{
  "num_attention_heads": 4,
  "qk_norm": false,
  "tie_word_embeddings": false,
  "parallel_block": false,
  "init": "orth",
  "max_grad_norm": 0.5
}
Each number is 128 + 24 x the weight over its row's rms, rounded and kept within 0 to 255. Layers, rows and columns count from 0. The size above them is the row's rms in percent of the matrix's.

# layer 6 MLP gate, 896x224, rms 0.128, rows 877-886, columns 0-111
size [ 96  95 109 106 109  68 109 113 108  92]
[[ 98 129 112 103 158 135 128 128 102 144 106 140 103 142 133 155 150 108 135 126 154 147 125 100  71 171 138 102 123 170 173 132 113  97 107 133 121 114 154 159 128 138 127 150 127 109  87 185 126  91  82 138 129 112 139  90 120 134 143 112 125  95 140 154 126 118 113 133 157 150 129 133 102 153 141 144  99 183 173 128 139 123 133 107 123  71 127  98 161 127 140  76 131 127 119  98 119 123 129 127 142 106 107 115  98 120 112 156 114 201 143 124]
 [ 76 129 152 125 113 152 114 173 127 147 103 115 117 153 135 132 160  91 144 149 129 123 135 154 105 155 132  81 129 135 123  83 181 125 126 155  80 153 142 112 121 143 120 171 133  93  98 143  83 134 128 135 141 144 144  80 160 108 147 163 135 135 139  80 127 117 115 153 143 135  97 110 133  86 156 112 149 133 132 102 152 180 113 125 175 173  85 141 123 154 132 108 117 110 145 144 126 115  73 176 126 131 136 123  72 132 146 124 163 156 146 129]
 [120 146 143  67 115 139 145 126 129 144 130 108 107 126 161 148 118 132 123 134 123 147 135 131 113 122 168 112 132 139 128 123 129 128 139 117  65  96 130  92 107 104 112 142 107 161  81  86 132 157 118 177  98 140 104 149 131 135 130 104 123 181 124  86 125 101 128  98 192 141 117 143 116  82 100 108 130 111 157 140 134 114 128 126  87 153 101  70 135 132 130  94 141 150 144 191 114 123 181 141 133 128 128 107 148 143 121  91 132  82 111 133]
 [146 122 106 134  88  90 132 151  93 119 178 143 151 124 135 180 141  91 164 135 122 159 133 101 126 130 119 134 121 148 144 120 106 138 121 109 152 160 137 168 112  87 138 118 120 101 128 143 151  90 105 139 176 149 127 137 180 147 133  82 112 123 145 121 113 137 113 161  52 156 135 135 151 140 141 106 138 154 168 141 139 149 102 123 144 102 135 107 109 166 123 104 160 116 164 174 114 136 180 147  88 127 102 136 135 141 120 123 128 142 131 124]
 [172 158 151 133 156 116 106  84 149 119  68 108  85 149  91 144 105 116  99  95 166 113  81 121 157 133 114 134 161  91 138 102 138 131  84 122 130  92 101 139 108 137 119 116 122  88 148 165 123  94  93 136 150 147 137 112  88  93 125 102 143 130 130 109  84 113 143 132 113 118 145  82 118 115 124 118 130 107  88 143 123 150 108 149 146 115 131  91 134 146 106 145 107 140 106 120 123 107  92 112  95 132 163 108 100 125 135 136 124 172 127 122]
 [139 141 110 117 121 170 125 130 107 145 134 131 127 110 115  84 115  84  97 104 136 133 122  84 124 128  94  90 136  94 147 119 142  89  94 127 172  81 149 151 137 161 132 135 108  92 128 126 156  97 129 116 123 128 114 144 109 154 141  96 125 169 163 154 127 104 169 163 144 133 159  99  85 150 163  93  99  97 136 143 155 150 153 125 138 147 146  76 141 119  87 112 100 131 120 139 120 164 141 126 116 174  99 110 131 114 159 140 129 149  88 118]
 [100 125 153 108 157 128 119  69 133 116 159  97 111 119 146 150 128 121 122 150 109 117 121 136 137 108 134 158  92 114 128 153  98 149 143 130 141 163 118 172 133 124 109 131 115 128  64 143 116 122 147  88 153 101 124 124 126 117 121 123  94 123  94 164 178 154 162 142  89 153 137 148 101 102 100 181 112 135 144  72  65 126 126 144 126 121 127 105  98 137 156 163 102 112 134  72 149 139 133 114 156 146 124 119 142 122 126  98 126 134 114 111]
 [165 154 137 123 158 143 128 158 104 154 137 115 134  95 148 119 138 179 138 130  94 128 117 130 113 167 126 132 173 141 139 125 124 146 156 166  99 164 103 140 102 148 124 131 157 118 149 134 153 110 105 136 124 159 161  90  84 129 143 149 118 118 183 122 111 132 158 107 140 150 110  74 125 132 131 125 112 160  95 131 138 136 131 144 114 143 101 119 168 118  95 128  80 152 138 110 146 113 146 169 108 158 106 112 111 137 132 106 152 132 157 114]
 [174 128 124  98 150 167 145 118 139 112 116 160 143 198 163 145 115 112 131 131 129  60 142  94 127 112 145 161 136  96  97 124 139 130 123 133  92 140 111 160 128  98 112 143 113 152 116 163 105 169 131 118 127 137 125 113 115 129 110 168 119 119 128 153  80 180  77 130 157 144 160 162 117 148 143  88 107 144 163 126 137 157  95 122  85 170 128 122 149 121 113 145 121 143 129 126 112 156 123 149 128 102 129 141  92 164 130 120 220 135 127  91]
 [133 135 107 115  74 125 126 126 102 137 136 159 111 103 130 144 151 127  98 138 114 182  99 103 138 113 148 113 135 146 130 127 137 105 122  81 142 123 128 141  84  97 122  99 106 128 159 150 129 114 126 166 111 104 128 163 129 109 130 102 160 103 109 113 144 117 110 138 118 152 153 124 150 142 154 179 132 155 151 143 136  85 152 125 133 130 106 164 120 162  89 142 151 145 103 164 136 123 154 120 138 140 125 128  84 111 125  66 142 120  76  96]]
# layer 6 MLP up, 896x224, rms 0.13, rows 877-886, columns 0-111
size [100  98 105 105 103  74 109 107 112 102]
[[114 154 127 118 154 101 138 122 103 106  99 158 106 120 132  97 146 115 135 191 138 189 113 170 115 134 164 102 172 124  96 102 127 172 133 134 151 120  96 146 103 135 132 114 104 160 191 109 127 127 180 144 134 134 124 148 125 151 198 131 136 150 142 136 143 136 179 119 176 108 130 146 129 131 109 109 144  85 131 103 118 133 145 160 107  94  94 180 106 139 140 108 158 133 165 104 118 135 108 122 102 110  97 143 147 125 137 144 116 103 159 115]
 [126 122 115  77 127 154 122  98 136  96 149 149 151 113 117 135 159 117 106 106  93 135 165 114  96  96 132 151 122 123 125 127 128 118 141 157 134 118  96 110 120 122 141 105 160 132  77 138  97 187  83 109  96 145  85 149 129 151 149 175 139 176  94 171 138 134 110 125  73 145 153 132  99 160 127 141 115 137  96 156 115  97 153 144  89 151 135 103 124 106 125 126 175 135 120 122 145 121  97  57 130 143 149 141 116 121 132 181 136 142 126 140]
 [144 142 103 129 149 181 112 150 109 162 132 165 162 172 119 173 134 137 141 117 140  84 178 123 133 130 104 114 161 122 119 156 138 118 134 157 110  98 107 141 125  97 137 143 143 119  92  96 116 129 115 115 134 148 137 103 117 117 122 140 118 148 183 127 131 194 109 157 105 157  90 127 143  94 117 105 123 116 127  91 161 126 138 108 114 108 120 125 115 112 165 118 130 130 106 152 116 115 130 122 134 114 134 119 146  87 119 158 145  92 121 143]
 [170  84 137 145 105 141 138 133 105 110 106 132 150  96 140 140 127 124 133 130 151 166 144  91 128 118 138 154 141 129 101 105  76 133 115 150 183 128 158 116 131 128 111 151 135 118 138 168 111  96 106 186 171 128 106 111 145 155 130 140 116 130 152 149 118 139 125 152 135 127 132 147 140 149 125  71  93 140 136 132 136 179 110 109  99  77 158 117 125 164 118  93 120 145 121 154 105 128 155 120 124 110 139 102 140 135 112 125 143 134 184 180]
 [114 161  95 107 165 101 125 102 125 119 135  99 163 105 134 148 149  90 117 130 127 135 113 131 111 126 120 119 139 116 132 114 148 144 151 148 114 120 132 161 139 102 122 115 158 142 106 137  74 144 108 100 121 122  96 128 133 130  90 137 177  97 150 142 135  95 162 124 113 123 129 113 131 140 129 147 111 158 108 131 147 121 145 152  91 145 117 127 152 138 145 112 117 118 115 111 146 153 143  55 140 161 131  62 127 124 152 128 155 148 118 134]
 [130 139 175 102 115 105 122 118 166 112 102 150 100 138 108 154 169 150 150 128 140 128 161 135 184 152 104 103 131 179 159 145 108 123  99 104 127 109 137 130 122 122 104 154 136 134 120 120 134 146 119 105 145 105 143 113 116 138 104 105 172 120 122 144  92 132 101 139 125 110 124 103 148 167 116 138 100 150 103 134 155 108 122 151 135  96  94 115 168  81 111  96 135 148 130 103 101  48  74 132 115 128 156 157 120 120 123 178 113 111 118 148]
 [167 158 103 165 134 104 101 163  81 111 100 143 100 129 115 131 171 121 181 149 115 121 121 127 110 127 127 115 133 142 112 123 164 140 161 162 154 124 145 152 185 103 146 129  98  67 120  83 114 112 116 134 141 114  86 108 154 155  99 136 136 113 112 128  92 116  97 143 104 134 169 144 147 128 144 145 103 126 107 127 158 116 120 114 146 157 160 148 134 110  89  98 111 168 132 152 140  90 118 122 125 105 148 145 115 116 115 154 102 143 161 157]
 [163 179 125 109 129 131 108 108 142 136 124 125  95  79 124 116 145 184 155 161 127 152 128 120 137 171 125 187 133 116 141  93 144  93 137 108 134 146 154 150 115 114 110 134 132 123  86 153 151 144 143 160 109 123 134 179 101  80 130 121 105  90  86 146 164 167 150 137 123 129 120 134 128 135  82 101 125 168  92 141 139 102 109 141 150 121 124 113 112 130 120 172 117 147 111 147 110 113 161 113 123 133 125 158  97 114 106 155 135 179 127 140]
 [148 131 123  95 138 142 143 128 148  89 123 171 136 105 114 150 142 163 123 156 153  97 143 128 108 151 156 158 149 118 107 133 192 144 146 138 145 117 144 155 117 144 102 126 146 146 109 101 113 110  89  90 126 131 114 150 150 119 120 100 116 143 123 171 136 161 105 118 143 160 137 117 127  74 110 100 120 112 129 138 136 135 107 118 134 131 121 176 109  92 108 118 123 160 113  96 130 120 108 134 118 146 107 139  98 120 185 123 186 150 161 123]
 [122 120 108 114 152 104 116 118  85  91 129 145 152 149 166 132 142 145 166 133 111 125 122  98 107 156  94 153 101 143 137 161 153 129  91 160 115 119 192 150 129  85 139 118 126 131 112  85 123 149 110 145 156 122 104 154 120 113 138  97 130 138 144 123 173 133 121 139 106 176  96 154  93 153  97 106 142 145 121 101 154 152  70 123 165 100 135 139 133 111  72 110 117  88 170 152 188 114 121 126  93 134 133 173 108 113 106 143 115 115  92 133]]
# layer 6 MLP down (transposed), 896x224, rms 0.0609, rows 877-885, columns 0-111
size [ 99  94 108 108 106  71 105 102 106]
[[171 108  93 136 120 164 126 127 102  77 139 118 122 129 127 117 116  87 155 123 134 167 135 150 149  64 159 184 104 144 110 108 171 145 132 121 142 155 125  98 144 159 140 141  99 159 150 137 103  91 158 116 156 156 114 143 101 114 145 129 155  98 141  82 136 138  68 123 107  85 142 197 108 110 134 163 110 107 164 137 123 127 168 150 143 162 122 117 109 102 112 114 116 132  94 120 117 106 138 131 106 116 123  78 113 117 134 115 138 111 136 111]
 [163 149 153 156 138 110 124 152  88  94 138 150  97 160 141 114 141 117 146 181 157 169 135  96 113 139 170 131 164 150 167 162 120 136 126 138 108 131 132 109 166 115 148 109 162 155 131 132 195 127 121 105 157  98  87 117 139 145 124  73 132 127 135  91 146 135 128 112 118 142 128 108 146 152 114 160 148 156 114  95 129 144  83 125 129 127 103 163 122 165 130 102  76 124 137 112 125 153 156 152 151 125 129 107 114 100 154 123 137 134 135 153]
 [168  90 122 160 175 151 127 129 166 136 125 116 176 149 134 131 143 125 150 103 105 124 166 152 133 115 125 147  84 132 154 142  94 164 110 103 164  90 176 104 110 138 140 108 153 158 121 113 148 172  96 124  83 167 160 146 125 124 134  81 123 166 123 102 159 145 103 158 134 105 152 153 119 119 132 136 126 115 108 134  67 111 115 124 101 127 169 109 138  93 100 111 127 129 142 160 116 170 155 110 115 134 101 116 137 121 148 163  99 150 141 163]
 [142 130 117 133 113 108 129 126 132 181 155 119 105 133 110 115 110  94 139 107 157 154 133 117 125 171 132 142 158 129 106 111 128  81 153 121 146 191  95  75 127  99  63 160 152 173 156 136 123 157 168 132 143 126 107 130 153 137 126 117 114 159 121 130 129 127 109 112 119 155 118 153 131 105 151  85 158 112 102 118 116 152 143  93 128 144 138 134 123 141 141  81 116 118 132 113 144 138 135 169 136 125  95 129 113 180 109 101 118 106 103 146]
 [127  88 121 136 159 179  90 109  91 122 117 124 139 155 121 129 111 113 128 149 117 102 124 184 126  98 150 161 136  90 165  92 162 202  90 103 143 143  96 128 132 135 139 106 144  79 122 140 137 133 143 115  79 170 131 111 145 152  99  95 129 130 125 107 122  65 146 121 148 170  93 121 141 149 110 114 101 148 105 121 122 147 122 130 126 102 168 167  90 119 126 120 117 113 127 166 153 171 110 110 110 113 103 126 122 113  79 150 119 141 149 106]
 [130 149 160 178 155 144 141 136 142 129 159 183 126 110 156 154 134 154 139 127 100 130 145 144 145  76 135 100 155 128 152 112 129 129 147  77 139 137  96 106 149 179 134 108 122  73 121 133  53 138 127 122 109 146 113 146 129  93 151 185 118 113  95 170 119  95 132 140 112 126 138 118 158 126 101 127 109 128 113 172 152 105  85 111  90 147 100 108 116 111 107 157 167 109  94 131 118 118 100 150 127 129 149 124 153 100 103 152 138 125 138 109]
 [139 123 128 127  62  87 142 125 145 109 161 122 158 141  99 109 141 111 143 119  94 112 132 134  77  80 126 112 159 121 104 112 120 168 172  76  94 125 102 107 108  93 157 125 122 122 123 136 118 144 158  88 149 138 132 160 124 156  93 125 109 155 121 128 140 141 130  98 152  81 142 142  90 141  95 130 137 146 178 122 126 134 157 152 126  82 122 176 166  96 136 171 101 119  96  81 127 120 104 154 107 111 138 108 134 128 147 105 131 133  97 133]
 [126 166  97 133 154 123 147 145 132 159 102  80 133 134 188 145 138 121 121 107 154 148 134  95 123 118 102  99 151 108 110 127 108 142 120 134 115 170 142 116 121 144 141 134 159  85 141 153 130 165 120 114 109 134 125 115 121 140  92 134 132 124 111  91 113 130 110 102 111 183 154 114  99 135 120 170 109  99 150 125 138 136 125 101 143 142 120 145 150 113  95 131 148 114 140 101 153  98 135 105 147 153 164 141 161  97 129 125 147 105 100 170]
 [ 97 130 128 149 105 154 150 120 135 135  98 109 151 126 143 105 123  89 183 145 154  97 118 130 151 112 113 100 142 107 143 119 105 117 148 138 116 166  99 137  73 194 153 127 153  98 104 134 130 136 123 157 152 155 137 119 135 103 114 134 104 138 134 143 106 171 116 115 117 118 109 134 129 148 137 123 125 149  80 125 104 111  73 153 180  99 112 106 159 142 141 142 146 109  96 120 181  88 134 106 126 108 137 119 144 159 164 160 169 103 135 145]]